{
  "num_attention_heads": 5,
  "num_key_value_heads": 5,
  "norm": "rmsnorm",
  "norm_place": "pre",
  "norm_eps": 1e-05,
  "init_std_qkv": 0.0282,
  "init_std_up": 0.0282,
  "beta1": 0.95,
  "weight_decay": 0.12,
  "max_grad_norm": 2.0,
  "max_seq_len": 1024,
  "doc_mask": true,
  "train_tokens": 360200000,
  "dataset": "wikipedia_en"
}
Each number is 128 + 24 x the weight over its row's rms, rounded and kept within 0 to 255. Layers, rows and columns count from 0. Numbers have three digits each. The size before them is the row's rms in percent of the matrix's.

# k: layer 2 attention key, 320x320, rms 0.0897, rows 160-191, columns 224-255
# q: layer 2 attention query, 320x320, rms 0.0909, rows 161-191, columns 224-255
# v: layer 2 attention value, 320x320, rms 0.0789, rows 128-180, columns 224-255
# o: layer 2 attention output (transposed), 320x320, rms 0.0736, rows 128-179, columns 224-255
k160 086:135154134150120093122102128091085116122135114161113111092102125091136144145126086110145117141105
q161 077:099125114133115115111138105056157156160114118142151093126147115083143174127098163105093122143133
k161 092:150139146122114114183178149132122116134140120156103162079150059116158112144117060130100141131134
q162 076:141141097191102113125213145181112115091099120111133139166118101142142091147130103132125122178122
k162 077:112142126106131133125095114120165112130093123114088150133150145133103144160134179155107134124169
q163 091:153126102131106178142150134150096091127137109070102163141101140120151117142108140161149154149142
k163 095:100132138134161087085155148157176094132116138127152114092173143135105152141136130129118142164136
q164 088:108150121112131083158155142082118159157065133118149147161129100097139170119122153128073149094154
k164 098:181131173072148088131128121133076134151141121175135136185133140093136114131130103086131109167099
q165 075:115162139118156151128134125101119123138110198146074122097095082164166168118128134128122146109190
k165 091:158130136143093066146154097137145081143146090131136132131138143120126141144134111108149134127140
q166 078:133120135140120105104140096090136149151123128148127102130162158115109104123098175100095123151137
k166 083:159150118113154124137107126153077078142118105142134141099065096113156136114127106093086065146080
q167 086:115114124125121151096112128106119127112078117074126132133099136124090143162133102131084107103108
k167 097:100129094109093113102107057103146163151108130152165118111151139134121165121135090093140097121097
q168 075:092128107084110133131086160108124141105149126188131155112102103148129163134127141169130106153161
k168 084:120118124084091129153110175136118205154185108101139135119137156133131137152126134127178169168160
q169 085:169097172117079096092107104146119109123129144126149178128157129151154137125138151145118086119100
k169 085:189141100140098138147138155126136121127131118108113128150129103131103132170129128141164126150111
q170 082:121153153133127142121145098122094109141154107172173130156095135100147093117140091112109097167083
k170 086:108125121106112106129090095133153163105139185091104114091132108108157125141125130084132095106166
q171 088:149128130095132138087130098088139123131138117132137101104160139109150125108106116112108144144154
k171 098:102143090113143153115134100128141143133127157112115119153154084181152120121140123107112108119092
q172 089:127134100117141089111112127142136147135107129161147156119084111160119111104122137116136079099131
k172 105:114138162148146143111121149115077114077133127139120123144124147084095112170096115123120120139103
q173 092:153118112158093111113124145102130183103089136146170102180141161095105130123139105121057116122147
k173 100:085155147128161143164129107106143124165145107134120122106140162108117204134124108141139128135071
q174 092:158121125140079139158122100110132146175130140140118092167141168136151134132116118108139098089148
k174 104:109123071124163171106122109163128127127114113111121119143131114159121104166145101102082101139098
q175 093:134099117152155109128124137111108144112152147135144112119111133086114116140137119139103125081092
k175 106:134132088122178181143138054098145112161123117110121102121124129173117113116164142083115132135112
q176 099:162129144130149138098136133114112123164135142148162127124103156156146168093119104130169128116116
k176 113:107133063146181137116099119139119169111134133194152127113159111123138145159143104149131142089164
q177 100:145119161126101130148117127116169159100051159108119151158132127153147137104131128116110137095109
k177 124:123151113160105137104113165151127104112131114188113129112092112133124166129112093118141123118116
q178 105:116118116148121148086109137134159136139148126103131116130099110128154134160111159148142083091135
k178 120:158139133135119169141145167130145141142112134144122109138085107152108098133115106158086118169148
q179 104:141083126172184192121162150111111155156122160131154154126107138078134112141143106095138099116107
k179 128:121107144142136136119143140113164139133160118123081120112155107120135135119168139138122122154124
q180 103:161181146126127116102059123130134122176151123157129092095149154126121172132104081082144112129162
k180 117:160106085118145116152154134128150162083136150100116080143131082145143133129132156138128090145128
q181 110:144168147130174110101141118079127119134097114127089131148107096141170112109187127123149114167075
k181 125:198073135095134142153155093090130118136129133110127133112093161091160114126105153113103163155121
q182 118:095087080122153145098151129171156111098091112086120104147161118121191096127145112174148071125142
k182 140:139134130141161103115105092146115159105138102113134121118107101142103142133107169156132129108143
q183 109:135102134162134118125158148130117134143121108112082106077130115112111119161113086159116132153101
k183 137:124120123104128157128141131096139100109093126098111113114183097108092138128093174131079079122123
q184 129:134130135105059129104118171153184127114131109099155145144102127125141082130126106134103099135111
k184 137:159132147116136122165106108154114142094137141060129165133129122140115127139137144115144139115126
q185 114:157127144149091100116146145131153156132076087116130156145098164119151079057100090131136132116118
k185 133:105101123139147177111153132147121101112145110092177142117144119136138126137149164126123152126156
q186 106:148135176144112131104105120098191174125128127144081143152169162155159134158146139146100136132141
k186 133:123156161128127125139129143161085172131138084126106122103154094147117159157151133117134123154128
q187 114:155142116126115128141117120149124125163117095150126146157120162111111095102139134131155128132134
k187 136:099149125142102170109131136141126162097071155099177121156096157101120170100130108109161140176123
q188 117:137111139122176136129110075137161174153155101171120118140084104115107114131120136135120121100115
k188 146:128105114160168139159099084117114113126103147095152091124164061115093112118094151151094156135122
q189 122:121165155135168101133112137112131142129107113134121111068176155122146127084119171112134082159132
k189 131:118112155141169165118116156182112093136113103190115188131147133135137122174117142139127125126135
q190 111:125145118119121095160136102116101156087183124166129121162154137175109125123137180170091138150100
k190 128:116142118135107119136121149114176124147081131121089102150138136130051106129097114148107138134162
q191 112:089122160069062152184149134127118118058131132119155143136131133095111120105144105141089109150127
k191 132:125121091137135094125119110133169128088099132120117185126120135093094133141144157153162139104129
v128 094:111107143113131153144131158142117094099078153129172110112160111117110088097126180141174110112119
o128 090:125141068114131111108123112143112125111127141124153092135175120112122157127129122102142125131121
v129 097:121137136117131077119078136129158153183109109145126113124090146071132147139138141154128176135122
o129 090:121123113101145189137133143110084140118123133119112120090122151141125112113108114098143135103144
v130 097:160121166174120135099117090117163115134111113115162148086096100127160113112131109145125136131131
o130 095:122143155108129116113118130118134136092158154130133132152089128125120113130123103100127147121163
v131 097:150179158137139138189134102153140146140116084130131160106150120136166177128119117137140099140166
o131 091:156097158082146101119128149119110122132090179117102109125112105089175165116144102143110144079140
v132 098:129157162148146122132108099138128104123133168167131144152145143127097136121135098125150092087119
o132 094:123112141125110134116141112113115081105135084166142120125077097181135153109127101143071133104136
v133 103:139090120114184102150169095160143126126136112177125104129142112085143109106116212168106170079110
o133 093:153152173092097120101114106118127098166149092156092129141184101123046159137136141128152111183087
v134 089:114117130102138142135130090100145102092157133124122140128144146134180139107142156155131126134090
o134 085:124140118163112126101080150140097133149161150121105107161163135150124115142139106162135131140173
v135 096:174132096116135118154126112156146161139133109161147119145170123095128184147119140113143085108148
o135 089:140128125085138098168129150129117108095150148160108156144126142146131103074124105130127109086123
v136 092:138099100135129141124117143124105125062134143117167120123155164117123117089117150169156096103105
o136 092:111148084128174090134095138124137108093171109105105119165141142131123193132098113148103112113160
v137 089:135149155120113124089119134134141137171127106165113116143153115103123140153143096150134133161118
o137 087:111124128129136121153149127163088131157176151107089111136096097136109118082114136133106100122138
v138 096:142112134103151141124137127120098143140140070131135107126115166140094142087116124129150111140138
o138 095:153162165113132123147187112118152124160140122125152117089156137154141141123165143142170140093158
v139 099:131132129102104123128130152138126144158092108121133101115148132113111140140143137121162131146100
o139 087:073075107113131146102140125122115117136141127101084127135146113138126126093122192135136154133151
v140 085:119122107086163119140125124164117105120133146117135104172113100146087124185153140136157124114142
o140 084:142092144136156114138144083085156085080173098153150072129113111116154141119139102140124132125093
v141 096:186159102130130124175112147156113146178115145093124147096150157113146137164133149128145087115049
o141 092:081136131140090136093122147161154145114085134160093129140124131106185170130115093119135120149144
v142 095:125146135156110156134099126161129137136098075118111125138147129139103164120109153100111164165136
o142 093:179109131130141159139146120126090101110111160139116093138146101127136101146171120156152083120146
v143 102:135109111152134148125118095143119133127134125110087118151111130159123105089122100139152110080150
o143 097:125140128167141091133159099155117143150131080140160150141161139183109166158116115122151114113150
v144 093:142150107112141137128164079146125107089119101089077100104136123145097159085112141161150115112121
o144 087:118127145102125120138097142119170147092078059140133131139131114127144151126143115107158147135110
v145 089:133119136105128171141126142108153090064164131153138158134137119121168111195147169109157144107108
o145 092:172145105102144137172135142135162125125139140134125078083152113131150124153144165139145148168135
v146 096:127080134123132141123125141118116109119152145111131101157193110102153112165129124111153108158118
o146 088:101122135164149106126190163142123101102121145123154139126097095152126107091136134168121114140115
v147 091:149103111118146154112129134110127060141110130065125110169085085140137154143123128129120127118108
o147 086:133189061139111089096132147148112148089141119134079074145126118155127115145074159148156140102101
v148 101:140132124058102144123118113138157146134108124132166134123142116123143118124110115132121112111145
o148 100:132073129150140143143125164173132127124128117125136160132073117125125159128141130113102120130158
v149 101:105133149144166175138093129142189130118126099164116081185115104124129150127120127169112124151100
o149 092:159155143136120112112120127115128089139162132106114109120137137130142142099147119133088112141115
v150 097:106143180169131178115109111110104090110147138145131111178112145119137138152123134122138151118112
o150 091:121130151141070114134146113105114138157167102133126088138154117114154109144165187112087171130170
v151 100:089113100102127116125118129106130129114093160086146087143120126138116108107143098129130125110126
o151 090:111117138108105152102087143088167125108107122097151135121127162135109112130150106125162114125077
v152 098:152117215137143119118142118140131131055110132106100196120170086136153103140105122133120128127147
o152 093:129136088118142113104104151125079128136111108064127127160148120134085132113118158159116095178131
v153 099:096132140164104140129158111133167172133113098132119160097140090135163182142111077140106130107112
o153 092:161142139157123129167146131147144142127097148098120136124126124163123171123137121149150171150149
v154 094:125168107166130100158126116094133171154136111118136127127169121151085107135160134126153119146113
o154 090:123155149134144168127094180093133115135131160165134139138156130101130138113147083137126100117108
v155 087:151145155122121160161159099109131098158166147096138145125112145148178137126153118152134133120128
o155 087:165109143140144143119135107142146121115156118126096120099155131144123115133125174132104114124122
v156 096:111128139107094132125133153178185167127103105123165165152084167136128087190109122149129127136143
o156 094:135127102101123149146105137164125114160127132150117113137109105146162154080157107170113142148115
v157 092:119118107147110107110069127128120118132110149096131124119152141186085174131117147167097128103126
o157 087:157153151103147098153117117105134147107125123137128116163112152106152168106150130103143115111123
v158 101:141132136140116145138163132115112134129141066131120141188159077115108131111154181141115091074139
o158 096:093161166125116090133141094141125146145157169108126167139123110102111098117094128156138121173130
v159 096:164127152156151103136187088114155141166113106122114190145059128163113109119132115128097153097155
o159 087:092074145142126091117155126133129104131119151099116083136156112154153110164131123110111077093111
v160 102:119139154110153125091158167111129103110135143139119117148117160096099130120154138149161120127164
o160 093:156086113097160134162131138103137116167137147101142107116154130138126148085169164141115151105121
v161 091:104120177104152141129089131116136142103133131107185151139086155099147153139140122129127156169163
o161 088:125083127141086134136174120082136122125115125151135146076148099094109142146163187099173121057108
v162 103:142126137136134153135160151171073113109119112128063124142070125133147152129157141117161128156084
o162 096:126123150121128130133092118129128137124122131108108090110128110096156141140136110112092165096110
v163 090:117097116078140131134135125112134110094162158149131076147097141114088109139129151105147135136111
o163 087:136131141110104152136123154154153069097174173103120110115103148118139194090126123134140138124142
v164 094:124120127170148130145139078135128137067136127135140133127116197173131114139142147119093157091117
o164 087:081119116144099150140095137143101119101112133134118121104096142104101135181142128154196128125137
v165 094:154176124152089122089112111134115119097147130123123112140121147129132100135103151102152158156103
o165 089:136143167093132159123165120133144131169133120155128105139110125085103177136122164145129146116151
v166 093:129138111090164130113146152121105156159133107094135139149124163129151106167129146138145142134119
o166 091:135128145131098114130148103131108113127136144118144136146137124167140137105148102148081115180144
v167 100:144133079138110163125140159129145057106165142124138158145119157139111092115118109106141127135133
o167 091:143151093140141126119136142097151174106124100145154123105136126102105116179102127136101135111092
v168 103:127127117154118144139168105129139123118109118142102124157110155134126131100140120109141128135136
o168 094:112132126140122133124137122152132134158142121144125143092135153114107129118154134144091122135111
v169 092:159142164108120121106155122114113132105117101146182170119106136134167103126118131189128169115108
o169 089:159119121140142112126109094128137139143166140099152120120180113126153099126120130158095116107136
v170 083:123088126127117113177104155137098140108113105172117129112132142139124146121121148137104105136120
o170 080:144155137140094112149150093095085129148134114142132143156125127106156125096128139132119082137103
v171 090:132117161126137132146111089152138162142109112107173124134162122100120129094147127138162108108118
o171 092:088112144126147154120122110128093130118137114115107116151130099127147128098149137163117112110153
v172 097:134129118117151115128118137127113097112129130152144115124148150174090086119129118092107144123182
o172 096:128095159139086157115113121114116181102130134111146126125075131089137062148113071087113141125144
v173 105:172110101113107081174156107149140129178128119139130139147080128112179133133161121133157136112132
o173 097:137120155084145135178136113110130127106154138131112132159120133145129121157133096134137157126136
v174 092:107099121147150126157155108158105148109170135141131186118164126131155121162118116145154147120117
o174 088:094126147166147142128126177134120124149141136134129134177070107114161109130136122175129133155150
v175 094:140147114146173088143119089151138143104149107125097137128063143113118149152169123134130110155111
o175 096:172136136102145107141122155178132117158119147122098165118093127112085072119128166124150142103134
v176 098:159095157136116185136144127117085112085165140162141129136100103129170152167115111126139156127113
o176 094:134124158097131116181122133130078115129114131122118133155121096127135150119097130151141146086132
v177 102:155130103163151155154091132167104089176152132139113123109109116134121136129098120136121109147124
o177 096:153121122150129120088115131112104125105133134096090134155146171122122143153111149132120134113118
v178 093:098152150105086121107082138085128146148105147139114179120114159107126135132128167147102143132149
o178 091:151118094106132181134101121091116114148112161129122124123118156130141142102149134105167129145121
v179 096:128133110136121135139139138146125145149107125118102069136107163123098138101102112126117110125122
o179 090:095090131154133118128104096150120123065100121101094134168134152144091126175132165104160150089119
v180 092:126164101131163135106119099089151172129129137121146129099084150104155128127175071136119109146163